Weights of a small GPT-style language model, trained from scratch on English Wikipedia.
Architecture: RMSNorm before each block, no biases in attention or MLP, embeddings untied during training, some layers without attention, local attention windows, shifted keys, gated attention.
Each number is 200 + 30 x the weight over its row's rms, rounded and kept within 0 to 999. Layers, rows and columns count from 0. The size before them is the row's rms in percent of the matrix's.

# k: layer 10 attention key, 128x192, rms 0.0973, rows 90-126, columns 96-143
# q: layer 10 attention query, 128x192, rms 0.0974, rows 91-127, columns 96-143
# v: layer 10 attention value, 128x192, rms 0.0909, rows 64-95, columns 96-143
# o: layer 10 attention output (transposed), 128x192, rms 0.0951, rows 64-95, columns 96-143
k90,124,181,211,237,217,143,225,182,196,215,168,174,163,246,189,184,195,221,213,205,152,177,198,252,205,241,201,272,202,230,151,214,176,226,223,249,217,207,216,265,199,189,199,168,190,145,172,179,193
q91,110,208,204,189,233,190,192,179,215,197,194,194,191,201,277,267,256,172,182,208,177,134,215,240,245,202,217,135,171,146,171,153,251,215,200,177,144,206,253,233,187,164,210,268,235,240,201,207,196
k91,141,197,196,187,238,184,183,175,199,192,202,200,208,193,282,258,265,179,199,216,181,132,200,248,239,195,222,142,166,149,168,159,244,215,197,185,142,202,241,224,183,187,196,269,238,253,209,196,197
q92,118,185,237,228,173,224,226,220,193,168,153,189,248,228,158,197,222,162,211,194,218,211,146,204,164,202,210,196,207,184,228,211,210,191,176,197,242,206,203,192,229,241,164,193,181,184,165,179,226
k92,142,195,225,236,187,223,225,207,212,156,166,182,248,241,171,194,216,151,201,188,216,211,142,203,156,223,196,198,223,190,222,201,218,189,168,196,250,181,203,189,223,235,175,194,179,183,152,178,215
q93,108,226,199,188,159,188,203,194,158,207,152,144,213,161,202,232,194,172,218,229,212,219,185,176,195,191,222,201,199,178,163,243,191,236,145,228,152,178,184,205,198,159,180,233,177,267,226,257,200
k93,116,210,203,188,166,185,190,195,164,214,163,167,230,168,182,223,191,182,210,209,218,202,164,188,191,182,226,200,199,182,161,251,193,259,163,239,144,200,187,221,201,154,164,214,166,262,227,260,212
q94,122,227,235,189,182,216,281,191,197,216,178,177,205,251,209,190,170,147,178,227,191,213,189,141,233,270,138,182,234,177,223,213,257,145,188,187,202,174,225,202,242,253,209,201,147,202,116,178,198
k94,138,225,242,202,194,241,267,197,197,215,191,188,224,255,203,193,163,147,175,209,217,234,187,132,214,267,148,177,240,197,224,221,258,141,174,173,211,176,212,180,244,254,206,204,162,195,135,170,193
q95,115,238,184,217,165,187,201,208,259,244,169,189,182,271,238,212,197,203,175,183,214,194,167,213,203,205,162,204,230,165,230,188,213,179,256,190,214,235,156,207,221,193,210,227,206,178,240,225,244
k95,143,226,203,199,173,201,202,225,255,253,175,185,176,277,226,205,192,184,168,180,222,219,167,201,207,206,158,219,237,164,218,196,199,174,248,194,212,258,147,208,241,190,220,222,246,170,239,228,240
v64,115,221,191,146,211,191,193,187,232,224,204,171,194,200,183,200,246,183,223,219,198,252,242,165,202,231,211,242,196,220,171,234,204,217,159,181,240,207,168,232,145,198,220,217,211,201,176,192,227
o64,112,249,179,113,221,184,228,208,231,185,233,172,217,231,156,182,175,149,243,194,242,263,266,194,219,189,190,231,220,209,233,201,205,203,192,235,154,210,156,248,202,115,259,198,222,177,213,232,204
v65,114,249,201,203,181,173,229,200,193,183,219,204,246,228,213,207,228,136,210,243,210,194,208,189,226,243,208,207,126,210,232,201,201,206,237,239,176,127,217,222,160,211,234,178,169,228,178,203,192
o65,110,197,237,233,203,204,241,213,229,154,187,204,201,243,306,187,232,181,181,186,217,165,168,220,203,219,191,195,221,157,206,206,122,164,199,225,153,173,199,246,231,237,263,238,181,227,201,165,185
v66,111,213,215,157,106,196,243,243,204,195,243,194,184,247,243,122,170,233,215,165,216,223,213,272,181,237,208,267,187,167,208,211,143,173,210,221,221,204,160,173,213,180,192,183,212,167,244,220,251
o66,106,213,251,150,138,171,234,201,210,198,179,211,208,223,268,192,215,222,209,169,133,206,188,182,188,203,174,213,139,171,213,149,205,228,216,223,235,190,218,172,193,167,194,175,220,190,167,233,182
v67,105,176,177,179,183,215,223,195,156,196,162,182,220,211,195,223,205,148,240,187,248,185,181,182,153,179,149,186,121,196,181,196,253,200,205,161,224,190,144,152,184,170,222,195,214,219,175,178,210
o67,105,151,190,208,181,208,218,220,183,202,213,199,263,161,202,231,191,190,223,177,260,178,226,221,178,194,208,211,174,248,210,161,232,224,215,165,199,142,163,197,151,179,212,256,199,186,223,176,200
v68,112,199,226,232,169,215,216,201,218,230,248,179,223,250,165,234,192,193,198,195,193,189,197,140,270,201,218,215,207,210,228,208,166,175,209,205,176,189,147,207,189,178,178,192,230,213,175,211,217
o68,108,215,179,209,179,200,230,191,198,204,220,224,230,207,138,235,199,194,205,175,162,202,200,169,215,219,251,205,220,223,191,208,184,198,251,200,205,193,225,258,213,158,198,204,202,183,233,213,169
v69,118,237,195,232,254,208,242,241,236,206,230,243,209,223,226,166,199,232,196,239,140,231,206,177,189,188,193,172,171,228,219,154,220,201,244,187,201,172,181,191,200,198,264,202,197,200,228,205,236
o69,114,203,184,209,263,183,256,210,275,204,239,231,156,210,190,192,237,210,191,233,174,222,188,156,181,259,194,195,195,173,204,161,203,184,211,175,246,197,151,201,216,215,263,187,221,214,191,174,255
v70,112,225,188,273,191,226,175,178,178,225,245,175,242,207,215,191,156,196,214,192,255,227,197,238,240,208,186,221,211,235,213,274,173,230,200,192,187,207,213,162,181,219,189,218,231,215,257,280,203
o70,112,199,178,266,213,168,187,195,178,264,201,190,197,209,172,150,157,186,230,183,220,210,151,194,198,198,230,275,185,172,196,201,202,199,170,226,229,241,254,181,196,235,175,213,234,181,272,234,242
v71,110,204,212,260,223,217,202,183,247,176,154,224,215,169,179,184,220,189,207,208,211,179,196,188,213,182,220,196,207,254,208,165,205,164,202,196,178,220,190,174,259,219,211,184,192,218,195,172,194
o71,105,233,201,236,181,222,191,199,196,148,229,223,249,147,111,183,193,229,214,201,236,168,219,204,220,167,222,188,193,244,222,196,232,218,209,200,210,167,229,194,251,266,186,204,159,163,239,201,189
v72,108,229,228,216,189,212,235,205,156,182,180,171,186,163,222,218,177,221,177,238,194,170,191,149,202,236,195,223,196,138,220,226,211,216,192,220,191,149,183,178,261,188,192,261,173,199,286,241,178
o72,103,212,190,225,193,171,203,171,187,187,179,222,201,135,254,204,172,157,194,200,159,147,222,192,187,232,197,235,195,193,176,262,208,197,190,191,198,154,189,205,217,224,210,222,206,207,210,208,170
v73,117,239,220,248,215,198,207,235,224,215,212,262,179,181,181,193,192,234,205,167,216,214,215,183,278,163,208,114,261,234,124,159,193,190,226,177,183,184,226,204,231,153,201,255,220,160,215,179,229
o73,113,219,241,243,214,219,189,209,178,227,189,229,131,193,116,191,244,166,193,250,199,248,186,187,233,215,212,157,233,170,183,209,309,204,158,187,204,187,204,202,241,184,174,250,199,173,220,200,183
v74,110,123,208,226,237,197,253,181,192,172,143,245,169,227,160,172,163,205,188,183,198,119,199,209,234,217,163,244,188,186,231,185,197,230,199,162,222,227,204,221,188,254,225,177,176,203,200,207,171
o74,109,168,183,154,239,249,185,216,225,190,207,230,204,213,101,178,177,217,178,261,205,165,190,220,246,163,167,185,156,204,211,205,219,271,239,210,228,218,173,186,247,215,222,138,215,219,188,225,209
v75,108,258,206,251,205,182,230,187,250,231,200,180,198,169,195,257,238,209,149,262,169,199,168,164,253,214,207,191,249,207,194,155,220,202,211,215,203,215,180,221,159,186,228,202,237,146,201,209,189
o75,108,235,198,265,231,184,233,149,184,228,192,186,193,209,180,191,184,196,210,270,179,179,187,186,172,219,148,181,238,187,206,224,245,182,190,246,205,238,164,195,236,149,224,187,212,195,227,152,162
v76,122,232,133,230,190,249,178,190,156,201,164,139,178,202,222,216,196,237,191,212,201,160,197,178,161,242,210,188,178,252,184,183,189,206,216,236,158,196,234,174,193,177,220,134,192,242,223,195,210
o76,119,200,194,178,208,223,177,200,200,245,126,154,191,206,241,206,192,247,172,220,156,118,197,184,215,210,159,191,208,207,212,137,208,177,204,242,151,195,215,173,208,210,255,156,182,214,197,212,205
v77,112,290,235,202,254,194,237,220,227,152,220,164,176,187,240,169,203,199,183,250,211,229,167,153,191,227,166,177,200,264,218,213,245,190,216,174,215,239,243,174,217,183,178,190,207,210,202,227,211
o77,112,268,217,219,246,234,219,211,192,202,204,187,210,166,255,172,175,215,222,236,168,217,173,172,213,205,197,236,180,284,186,224,223,216,207,216,248,209,233,165,174,192,198,205,207,208,233,149,218
v78,106,268,211,196,181,187,201,198,208,236,195,184,196,213,213,207,204,206,211,146,227,201,210,319,251,244,196,204,171,217,204,239,224,199,202,218,192,201,223,221,209,232,268,190,240,164,197,157,175
o78,107,227,228,166,160,186,167,227,208,221,199,201,163,190,216,246,178,206,206,222,245,212,146,253,265,229,213,184,176,207,190,183,214,200,164,199,237,219,193,215,162,180,266,217,213,154,229,142,234
v79,105,190,191,186,230,210,172,198,201,237,205,227,169,173,190,173,145,196,162,179,227,215,196,201,181,136,169,199,227,171,184,213,249,216,183,236,218,177,201,179,218,194,217,209,159,215,203,169,170
o79,104,197,237,206,195,138,194,234,208,206,167,177,122,108,145,188,147,209,204,176,211,167,166,177,211,177,221,208,269,213,211,175,233,260,222,185,220,229,228,228,176,182,235,230,179,187,211,211,222
v80,108,261,203,168,254,221,231,244,163,198,227,181,170,224,221,199,156,232,222,141,199,168,166,200,200,210,219,190,257,237,234,155,238,203,223,210,176,192,193,247,196,155,194,241,145,204,171,195,170
o80,106,232,209,182,229,229,201,227,162,218,251,224,212,192,285,228,225,238,222,173,185,154,154,204,208,177,185,155,237,186,215,156,221,209,192,189,243,184,181,220,188,170,191,233,149,196,160,211,219
v81,114,199,144,175,183,205,208,150,132,189,241,205,222,220,220,175,229,283,201,222,253,177,176,267,147,208,161,225,172,161,238,223,202,166,203,232,169,205,204,224,178,175,206,168,267,194,225,227,174
o81,110,143,199,145,203,185,203,169,180,214,234,244,159,198,239,153,202,196,224,216,222,104,216,247,229,225,159,219,162,156,191,152,191,204,208,242,181,187,202,229,172,146,199,216,243,225,192,192,178
v82,113,191,171,205,216,247,226,244,171,185,212,186,196,179,211,217,132,202,192,207,208,167,210,186,191,172,167,158,180,222,223,173,196,219,236,207,227,193,204,159,184,221,234,188,188,253,215,188,195
o82,106,199,212,240,215,251,221,212,181,136,211,164,201,217,220,229,194,218,169,210,186,135,217,193,184,196,211,150,205,223,198,167,192,210,167,213,244,233,198,166,191,207,215,181,183,209,212,162,183
v83,111,201,207,226,181,158,134,216,141,200,223,136,225,192,239,184,211,194,229,193,226,217,141,195,240,285,191,129,141,238,215,214,248,196,201,273,217,218,225,193,178,236,173,212,215,188,198,209,196
o83,111,223,205,246,161,111,178,206,177,219,199,185,207,179,319,175,254,191,213,175,214,216,166,207,220,244,188,144,155,208,191,172,226,184,227,267,184,203,209,194,204,250,218,231,210,218,194,157,218
v84,116,234,217,223,189,241,203,189,177,185,171,222,195,220,139,152,222,232,192,184,184,251,187,202,203,193,231,226,170,188,144,163,201,219,199,157,238,163,99,208,189,196,143,214,180,236,204,217,230
o84,108,229,199,189,170,165,223,230,180,134,189,179,189,172,97,174,218,219,240,167,174,261,213,192,190,182,173,220,187,163,234,203,175,208,209,144,192,211,171,213,205,210,150,280,196,221,219,238,253
v85,119,219,148,183,240,249,170,190,141,209,184,187,195,190,166,245,179,233,180,183,146,180,207,242,213,203,167,187,174,170,163,182,206,202,205,243,209,204,248,146,169,230,234,238,142,169,172,159,218
o85,110,171,189,217,213,238,161,198,180,202,240,198,206,193,161,263,167,177,184,204,166,202,223,210,204,236,149,195,207,216,191,222,204,184,206,240,190,229,193,150,163,215,206,278,193,164,171,144,205
v86,107,199,167,132,181,232,189,243,199,179,203,217,178,204,224,218,214,147,240,197,185,171,188,179,210,210,159,164,114,212,203,131,193,218,237,179,212,197,192,210,158,139,177,197,200,198,159,205,222
o86,103,208,209,155,218,237,231,234,157,191,194,241,245,122,235,229,229,162,207,195,192,201,245,139,148,260,197,180,148,168,201,152,174,208,198,190,207,219,170,185,217,165,163,181,140,243,201,189,183
v87,102,163,163,135,206,169,188,241,189,175,167,180,183,136,208,77,138,189,211,257,189,175,212,176,174,220,204,206,226,140,198,178,250,174,211,222,195,222,152,190,197,225,211,225,184,223,215,193,210
o87,106,173,180,180,159,174,188,191,208,194,189,169,233,195,197,168,170,193,203,242,215,165,199,172,181,214,196,213,237,223,205,181,241,193,257,180,203,227,183,193,196,200,193,190,237,188,194,173,208
v88,105,172,215,198,237,231,143,218,240,204,188,229,226,196,195,227,222,247,215,259,177,234,220,191,203,170,252,221,223,164,250,162,162,226,213,155,199,168,218,175,199,235,215,212,224,193,223,190,207
o88,107,186,159,232,236,180,237,196,236,198,221,219,237,191,122,182,202,199,211,148,207,237,187,175,197,182,183,217,244,211,234,183,125,208,202,145,225,213,221,194,202,227,264,161,216,196,191,146,230
v89,109,204,241,250,158,195,196,229,229,191,179,208,171,184,200,242,221,229,148,195,193,191,171,207,173,206,208,201,217,209,221,141,161,160,177,202,227,181,199,189,225,214,198,188,179,206,172,170,211
o89,110,205,204,202,176,206,171,224,241,208,176,235,187,185,180,252,251,193,203,220,147,243,174,242,138,196,200,190,178,236,168,205,186,182,218,166,215,177,210,192,236,191,181,122,217,187,172,133,186
v90,111,223,202,222,187,182,213,197,228,201,218,181,153,137,192,207,233,206,194,121,175,182,223,205,215,237,169,219,243,195,206,231,208,233,213,213,152,143,188,230,205,175,162,183,201,160,265,203,175
o90,108,199,180,177,173,229,220,263,172,221,215,134,220,185,207,179,197,169,207,140,178,179,237,181,201,184,255,213,221,174,194,238,209,202,178,185,203,187,179,177,213,175,165,203,216,196,228,201,223
v91,106,177,167,158,240,214,215,221,225,254,192,264,230,213,199,216,167,214,222,185,156,214,241,188,228,248,226,191,228,250,203,208,209,174,216,202,163,181,181,157,217,198,198,162,146,220,177,196,174
o91,101,200,172,216,210,241,241,219,211,205,243,262,202,191,265,231,160,211,221,112,191,219,177,170,196,190,240,179,264,196,194,196,191,136,211,160,188,238,172,155,203,260,194,197,176,208,151,215,158
v92,117,175,211,203,206,184,158,250,204,187,195,191,225,228,232,261,208,178,184,230,225,223,246,191,204,252,208,183,181,192,176,174,186,200,210,186,169,206,226,222,224,142,220,165,183,197,187,209,144
o92,108,225,218,216,219,190,188,183,208,170,239,207,249,227,271,268,159,187,209,220,224,191,171,222,225,194,203,228,192,147,207,168,166,161,206,156,189,202,227,184,204,239,220,171,207,161,213,190,187
v93,116,201,221,203,171,177,235,144,182,225,243,209,225,169,180,164,174,196,219,222,132,192,229,274,175,234,166,234,203,205,164,238,174,171,200,192,212,204,181,198,189,206,169,185,225,171,278,201,213
o93,109,192,161,176,199,190,223,179,173,185,193,195,191,239,221,218,202,189,224,168,219,183,270,227,211,211,226,168,214,197,155,223,139,240,204,208,212,202,196,215,182,187,148,194,214,187,198,202,200
v94,113,145,204,200,220,199,183,166,179,230,191,248,237,257,185,217,192,209,193,200,156,224,187,225,205,242,220,211,231,195,172,160,190,221,188,228,139,218,191,201,175,235,172,171,183,206,198,219,208
o94,109,148,134,173,190,171,222,160,164,240,247,247,262,203,171,212,198,204,159,188,189,238,225,163,194,199,187,184,243,162,148,183,154,173,228,238,153,240,219,216,214,256,213,184,205,210,142,204,225
v95,106,203,185,241,170,204,208,216,210,224,229,197,187,179,204,217,217,221,196,165,205,237,177,197,221,202,211,190,190,213,209,245,130,195,191,185,167,228,206,183,160,184,195,224,195,188,191,201,199
o95,102,212,173,232,196,215,222,188,230,227,221,251,233,188,222,215,248,234,195,148,178,267,193,223,190,218,170,205,195,180,181,244,185,214,239,234,175,231,251,211,155,206,193,221,161,220,187,165,201
q96,083,190,254,185,214,166,184,184,208,215,171,220,199,253,196,196,168,200,148,227,247,169,208,182,195,222,179,210,203,180,247,210,235,209,152,145,217,209,235,206,195,182,211,232,182,231,177,163,156
k96,077,217,173,142,211,138,197,183,132,211,241,198,187,180,184,218,204,260,198,192,239,197,183,220,221,192,245,221,244,259,165,141,214,201,198,220,224,172,175,158,223,159,220,253,232,239,241,238,180
q97,094,149,180,211,237,198,176,185,197,192,198,226,165,196,187,248,190,152,195,245,226,213,201,239,173,225,176,222,202,147,218,159,234,223,236,224,250,181,205,194,150,212,208,208,181,220,174,205,170
k97,096,171,210,235,217,185,225,252,235,205,161,183,235,205,223,193,187,191,202,212,185,168,178,202,254,225,193,184,221,198,228,186,173,244,116,231,180,136,253,150,220,216,204,173,180,205,189,194,245
q98,147,176,172,189,211,205,201,199,247,170,229,229,205,214,198,162,229,210,227,168,164,251,163,198,144,166,157,214,230,163,230,195,202,179,230,156,168,199,165,206,209,196,195,170,192,176,174,265,229
k98,119,214,257,173,270,234,198,151,197,195,202,237,177,223,165,168,250,193,241,173,190,249,203,196,224,173,202,235,195,197,200,200,176,180,273,194,212,212,150,250,244,235,172,183,170,171,202,211,186
q99,102,225,165,218,202,232,249,223,222,133,221,178,212,212,208,210,224,180,195,209,148,205,168,199,213,201,215,143,204,229,204,164,201,197,249,207,169,210,145,174,244,199,211,168,254,170,138,228,249
k99,068,219,221,165,235,149,199,182,176,195,174,209,180,221,190,234,213,166,216,237,188,196,174,154,203,190,173,143,216,209,264,178,188,198,216,215,198,240,168,233,257,199,184,230,174,244,157,218,174
q100,114,174,218,172,216,207,164,144,225,217,234,240,242,178,216,180,199,250,216,151,172,223,202,194,199,159,155,226,194,172,207,223,228,218,230,166,186,179,212,246,230,243,202,219,127,191,229,209,161
k100,114,233,241,226,235,211,216,191,213,170,197,236,216,219,162,187,239,187,215,136,185,242,180,179,204,182,179,211,249,248,212,203,166,173,262,203,160,216,149,248,237,222,201,205,175,139,224,218,196
q101,171,195,199,167,219,196,164,185,250,201,229,233,238,222,203,180,210,212,238,151,164,255,171,205,197,153,186,219,236,173,201,209,227,212,257,184,145,198,174,231,231,200,203,195,159,174,212,248,216
k101,114,241,227,207,212,184,176,173,224,212,168,201,201,204,177,158,236,190,217,126,163,187,160,210,185,223,156,227,222,232,225,211,174,218,275,173,194,234,189,243,206,235,183,236,153,133,183,220,246
q102,120,175,206,238,208,199,262,249,191,214,168,216,194,166,203,214,164,204,193,197,250,168,229,198,208,191,246,175,192,225,230,210,192,166,168,210,233,239,220,117,180,197,248,251,242,208,218,174,209
k102,160,194,173,175,193,237,210,226,191,198,193,194,211,203,210,210,164,177,156,274,229,200,235,213,216,216,255,169,169,178,171,195,205,197,123,185,235,185,214,167,157,196,202,213,218,238,207,169,174
q103,184,203,195,202,155,205,205,202,157,201,180,169,172,178,187,232,179,214,147,266,201,130,219,189,202,218,194,164,158,215,203,190,164,191,147,204,280,178,215,169,164,201,202,219,230,226,163,166,178
k103,062,189,224,161,223,204,196,189,198,203,186,206,217,178,218,188,209,152,230,185,220,199,198,199,211,176,209,183,188,215,149,169,209,208,180,181,170,228,173,188,161,215,196,210,196,212,199,163,137
q104,105,203,165,178,259,247,151,172,130,182,189,209,135,171,183,170,208,248,179,200,224,175,212,212,217,171,189,215,127,152,193,155,155,189,170,239,226,216,223,229,134,146,223,173,231,211,263,241,179
k104,103,189,222,178,189,155,192,188,234,206,191,188,142,185,181,193,233,196,165,214,135,184,205,197,214,200,230,202,185,220,183,154,176,221,183,234,132,156,196,219,111,193,213,120,199,222,232,212,232
q105,105,171,229,230,206,227,208,249,178,234,238,254,233,176,199,234,173,235,219,157,221,211,213,232,230,195,262,246,216,183,206,200,183,155,182,203,210,156,242,201,217,241,195,222,151,131,181,185,199
k105,094,232,206,188,172,228,212,167,193,210,226,211,183,199,174,171,207,184,205,162,161,172,232,215,213,170,213,192,148,238,196,236,182,268,224,209,273,168,221,204,137,249,202,171,180,145,192,243,242
q106,112,154,135,165,175,149,215,199,176,193,207,192,202,150,268,214,187,235,178,244,252,159,216,163,200,189,215,186,162,210,186,227,225,213,214,167,160,189,166,158,178,201,248,210,219,267,173,181,151
k106,103,228,195,233,206,232,170,172,189,221,214,250,175,147,222,261,188,253,202,185,186,196,242,212,155,183,209,192,192,182,166,192,238,259,203,218,165,193,213,169,180,179,188,184,202,244,219,201,209
q107,099,204,231,175,169,173,200,227,238,231,211,194,221,199,199,199,174,157,242,140,219,250,212,194,227,145,241,184,252,168,202,181,250,219,214,208,208,201,180,189,143,212,179,201,144,214,261,170,189
k107,102,190,233,183,209,223,244,218,166,194,242,194,220,233,167,229,165,162,94,263,200,165,267,147,215,218,242,244,223,281,220,182,123,189,210,197,225,206,236,224,177,225,172,214,207,131,180,183,214
q108,080,238,148,253,153,163,161,183,227,233,241,195,154,202,214,163,178,208,179,206,259,253,240,202,210,169,263,189,222,240,260,201,178,167,234,213,188,234,214,158,233,207,202,236,254,146,205,239,214
k108,109,206,229,179,189,198,187,181,214,213,192,162,225,252,244,219,207,182,227,255,165,231,181,193,200,188,186,191,189,160,150,216,258,252,230,191,179,196,179,176,200,189,248,202,249,226,193,197,171
q109,107,248,230,184,182,157,194,216,236,205,145,183,143,244,233,209,243,202,201,206,206,204,172,181,161,146,247,193,172,190,191,218,196,231,245,246,200,213,193,226,192,152,216,185,225,221,207,214,208
k109,102,180,227,202,204,202,239,205,241,162,152,186,236,257,218,199,168,170,229,232,171,195,197,197,165,244,213,155,205,191,240,216,248,207,256,186,155,268,192,209,200,178,216,194,224,219,208,177,234
q110,098,191,192,183,199,207,207,177,167,296,161,178,154,190,186,212,154,217,181,191,166,204,252,191,236,191,195,218,246,200,168,232,215,244,196,213,217,182,199,185,202,164,205,197,226,150,243,161,254
k110,101,195,287,217,229,213,180,212,244,248,182,202,194,161,185,235,179,186,205,202,192,195,254,184,129,223,182,219,196,216,210,177,221,203,195,181,257,189,254,196,170,192,193,116,175,175,159,202,125
q111,101,173,197,186,157,164,157,193,184,217,204,198,198,156,228,179,199,178,157,210,199,177,203,243,191,168,221,221,199,179,249,198,195,192,178,230,129,244,162,210,192,195,173,216,175,256,189,207,184
k111,088,226,142,212,223,209,231,201,193,196,203,226,196,171,180,200,197,206,126,168,162,215,264,265,211,189,206,170,229,200,174,196,169,202,163,185,154,226,168,191,202,116,190,254,235,165,200,213,181
q112,088,208,240,188,119,182,215,226,168,157,175,146,227,122,174,158,204,207,226,183,163,202,175,184,122,244,179,194,184,178,201,148,210,186,171,204,174,123,214,211,218,202,178,203,178,249,233,216,206
k112,088,150,267,209,241,189,224,208,171,201,206,177,199,174,240,202,192,184,217,230,213,182,159,163,208,222,212,159,200,182,245,151,199,130,218,195,241,225,227,198,138,238,164,237,181,198,193,240,172
q113,085,167,248,220,189,164,205,245,218,220,194,231,214,139,178,220,142,206,217,212,169,187,186,222,235,238,211,218,239,228,176,221,238,176,185,230,237,188,206,167,289,196,208,226,217,161,178,210,249
k113,089,190,201,182,207,217,191,193,224,211,228,201,221,174,195,181,210,172,215,237,216,123,180,204,162,220,253,212,242,239,235,166,232,209,221,273,156,178,172,237,231,206,179,203,196,228,174,236,222
q114,073,172,208,223,187,224,188,208,209,143,223,224,265,191,221,196,142,157,250,160,179,236,174,172,159,203,148,232,222,211,206,234,211,163,215,156,168,170,225,177,161,153,219,159,158,244,135,209,207
k114,095,202,159,211,207,204,265,201,171,204,165,232,219,192,194,206,182,213,182,166,201,192,214,178,203,244,202,179,225,249,196,228,171,156,217,185,191,215,223,199,160,270,184,238,202,168,163,202,257
q115,080,196,157,197,229,218,168,179,184,224,200,180,159,201,247,222,206,171,233,205,211,174,148,150,198,234,142,180,141,192,207,195,236,245,181,192,192,187,160,165,263,187,212,207,208,218,204,213,152
k115,084,188,244,207,195,201,197,206,225,214,203,178,171,196,192,227,152,184,219,203,200,221,184,163,203,179,202,214,218,154,258,179,195,157,152,186,218,187,192,139,194,186,236,205,238,232,207,195,180
q116,083,196,183,241,181,241,169,215,140,202,235,195,198,182,213,238,174,229,236,148,188,200,246,211,211,210,241,191,168,147,201,203,206,167,211,220,206,198,217,170,220,206,247,216,220,171,181,200,223
k116,095,191,155,203,199,190,247,244,212,202,197,195,251,209,211,200,199,216,234,188,214,211,130,141,188,173,194,163,220,201,200,242,235,208,230,187,139,205,163,204,200,162,221,236,211,260,189,219,196
q117,072,193,219,231,215,231,201,177,220,153,186,265,205,203,192,207,200,232,195,202,170,211,174,232,214,232,270,235,193,245,175,194,133,183,196,193,200,197,256,203,153,211,177,191,186,167,161,178,198
k117,092,200,176,171,177,174,136,136,162,183,216,210,194,177,251,158,221,193,224,173,179,192,197,165,159,182,237,254,221,181,194,194,208,216,224,217,158,198,248,219,243,182,250,161,233,283,191,244,210
q118,078,233,188,159,243,194,125,172,279,205,199,199,142,160,186,213,197,232,206,192,217,160,194,232,236,182,210,183,140,150,158,219,215,190,189,199,167,186,209,180,191,175,176,213,241,125,218,170,227
k118,101,205,173,192,224,175,176,186,223,183,239,214,223,161,187,175,269,237,209,214,229,164,170,223,202,151,242,190,184,171,184,204,194,175,174,234,199,190,187,155,186,179,142,225,238,183,222,214,206
q119,079,204,245,117,174,205,198,210,208,188,233,225,178,194,229,204,195,232,218,172,204,193,205,255,188,139,183,195,173,188,216,155,204,191,215,216,189,175,177,202,95,244,213,197,178,193,233,208,190
k119,100,204,192,119,189,217,158,207,212,198,229,199,179,165,187,192,228,202,214,231,225,210,175,195,213,207,182,240,217,179,182,238,209,220,231,204,153,163,152,196,214,236,245,212,187,198,228,218,154
q120,086,243,217,198,187,218,192,217,258,248,157,204,161,198,178,201,147,162,225,221,175,167,225,193,220,181,184,227,222,230,218,179,179,214,193,221,205,247,184,180,184,166,220,196,202,175,192,183,278
k120,089,206,149,184,198,140,172,154,153,171,180,184,243,180,208,149,197,194,181,151,148,151,161,155,233,203,250,181,232,174,174,183,212,198,242,207,174,182,189,219,217,178,228,203,183,229,135,168,217
q121,070,174,130,182,211,211,174,171,114,207,241,160,176,199,197,209,165,182,170,264,258,208,245,253,283,195,221,194,183,237,175,184,208,180,151,203,224,162,208,232,229,227,177,209,250,184,161,182,152
k121,095,183,198,232,241,225,215,161,223,192,205,190,216,166,194,166,249,191,240,211,162,165,197,230,210,215,253,156,171,193,125,220,248,229,176,191,208,178,175,164,209,147,186,185,200,245,195,142,182
q122,086,232,209,200,192,234,238,227,241,193,220,202,250,190,218,163,197,197,216,218,176,161,173,206,216,196,233,232,142,234,184,190,215,173,213,213,193,158,196,195,130,235,195,175,248,220,189,161,214
k122,087,220,211,192,186,182,205,178,163,165,175,214,208,207,220,211,198,243,192,215,227,173,224,252,214,207,239,182,159,181,224,242,211,141,223,241,147,205,230,202,206,199,212,223,174,208,221,159,218
q123,084,211,215,230,238,180,179,190,246,165,202,170,209,200,199,230,222,252,158,203,223,214,151,147,223,246,195,235,162,108,207,215,181,210,135,192,253,222,154,166,181,209,214,200,225,209,209,244,188
k123,090,195,184,204,218,230,201,217,236,225,214,151,213,223,270,171,174,244,192,217,161,261,212,220,191,176,205,266,177,216,226,206,231,224,196,200,164,198,193,233,193,212,224,193,175,173,218,120,196
q124,075,163,262,205,211,228,211,252,152,211,202,204,263,301,240,227,198,240,205,188,215,154,160,190,186,163,238,178,169,195,143,202,184,215,212,220,204,211,186,225,178,197,220,214,173,198,228,248,208
k124,082,194,162,179,208,234,185,191,214,243,242,206,217,220,231,243,230,209,230,155,197,195,249,242,210,244,232,163,202,184,196,187,219,243,189,200,240,173,222,176,154,161,203,212,222,173,203,168,208
q125,088,191,186,175,194,207,174,213,189,220,202,189,213,221,182,176,182,246,223,171,172,197,162,211,201,204,211,267,165,259,191,197,215,229,191,214,215,209,183,168,203,181,220,166,240,138,153,171,146
k125,089,205,212,187,157,152,200,201,183,178,197,186,158,210,203,256,160,149,195,236,199,185,206,227,184,192,167,235,175,176,248,164,258,208,217,188,230,176,184,151,215,196,216,255,175,167,193,266,213
q126,082,185,185,204,153,142,136,214,184,202,196,200,161,150,124,207,193,219,217,240,203,235,234,207,248,144,184,191,177,183,233,163,181,239,188,216,150,204,186,218,204,150,216,197,202,188,251,218,231
k126,092,191,168,196,169,141,162,188,256,196,205,190,140,183,190,145,199,177,178,243,219,207,157,226,184,223,151,189,212,199,198,172,159,244,187,225,239,245,139,249,198,236,215,174,194,206,174,209,251
q127,085,199,243,178,175,144,192,177,214,208,173,194,207,245,191,165,204,217,189,229,174,220,178,166,244,241,213,220,224,202,266,218,222,189,205,169,237,216,230,243,196,206,174,240,203,166,156,170,226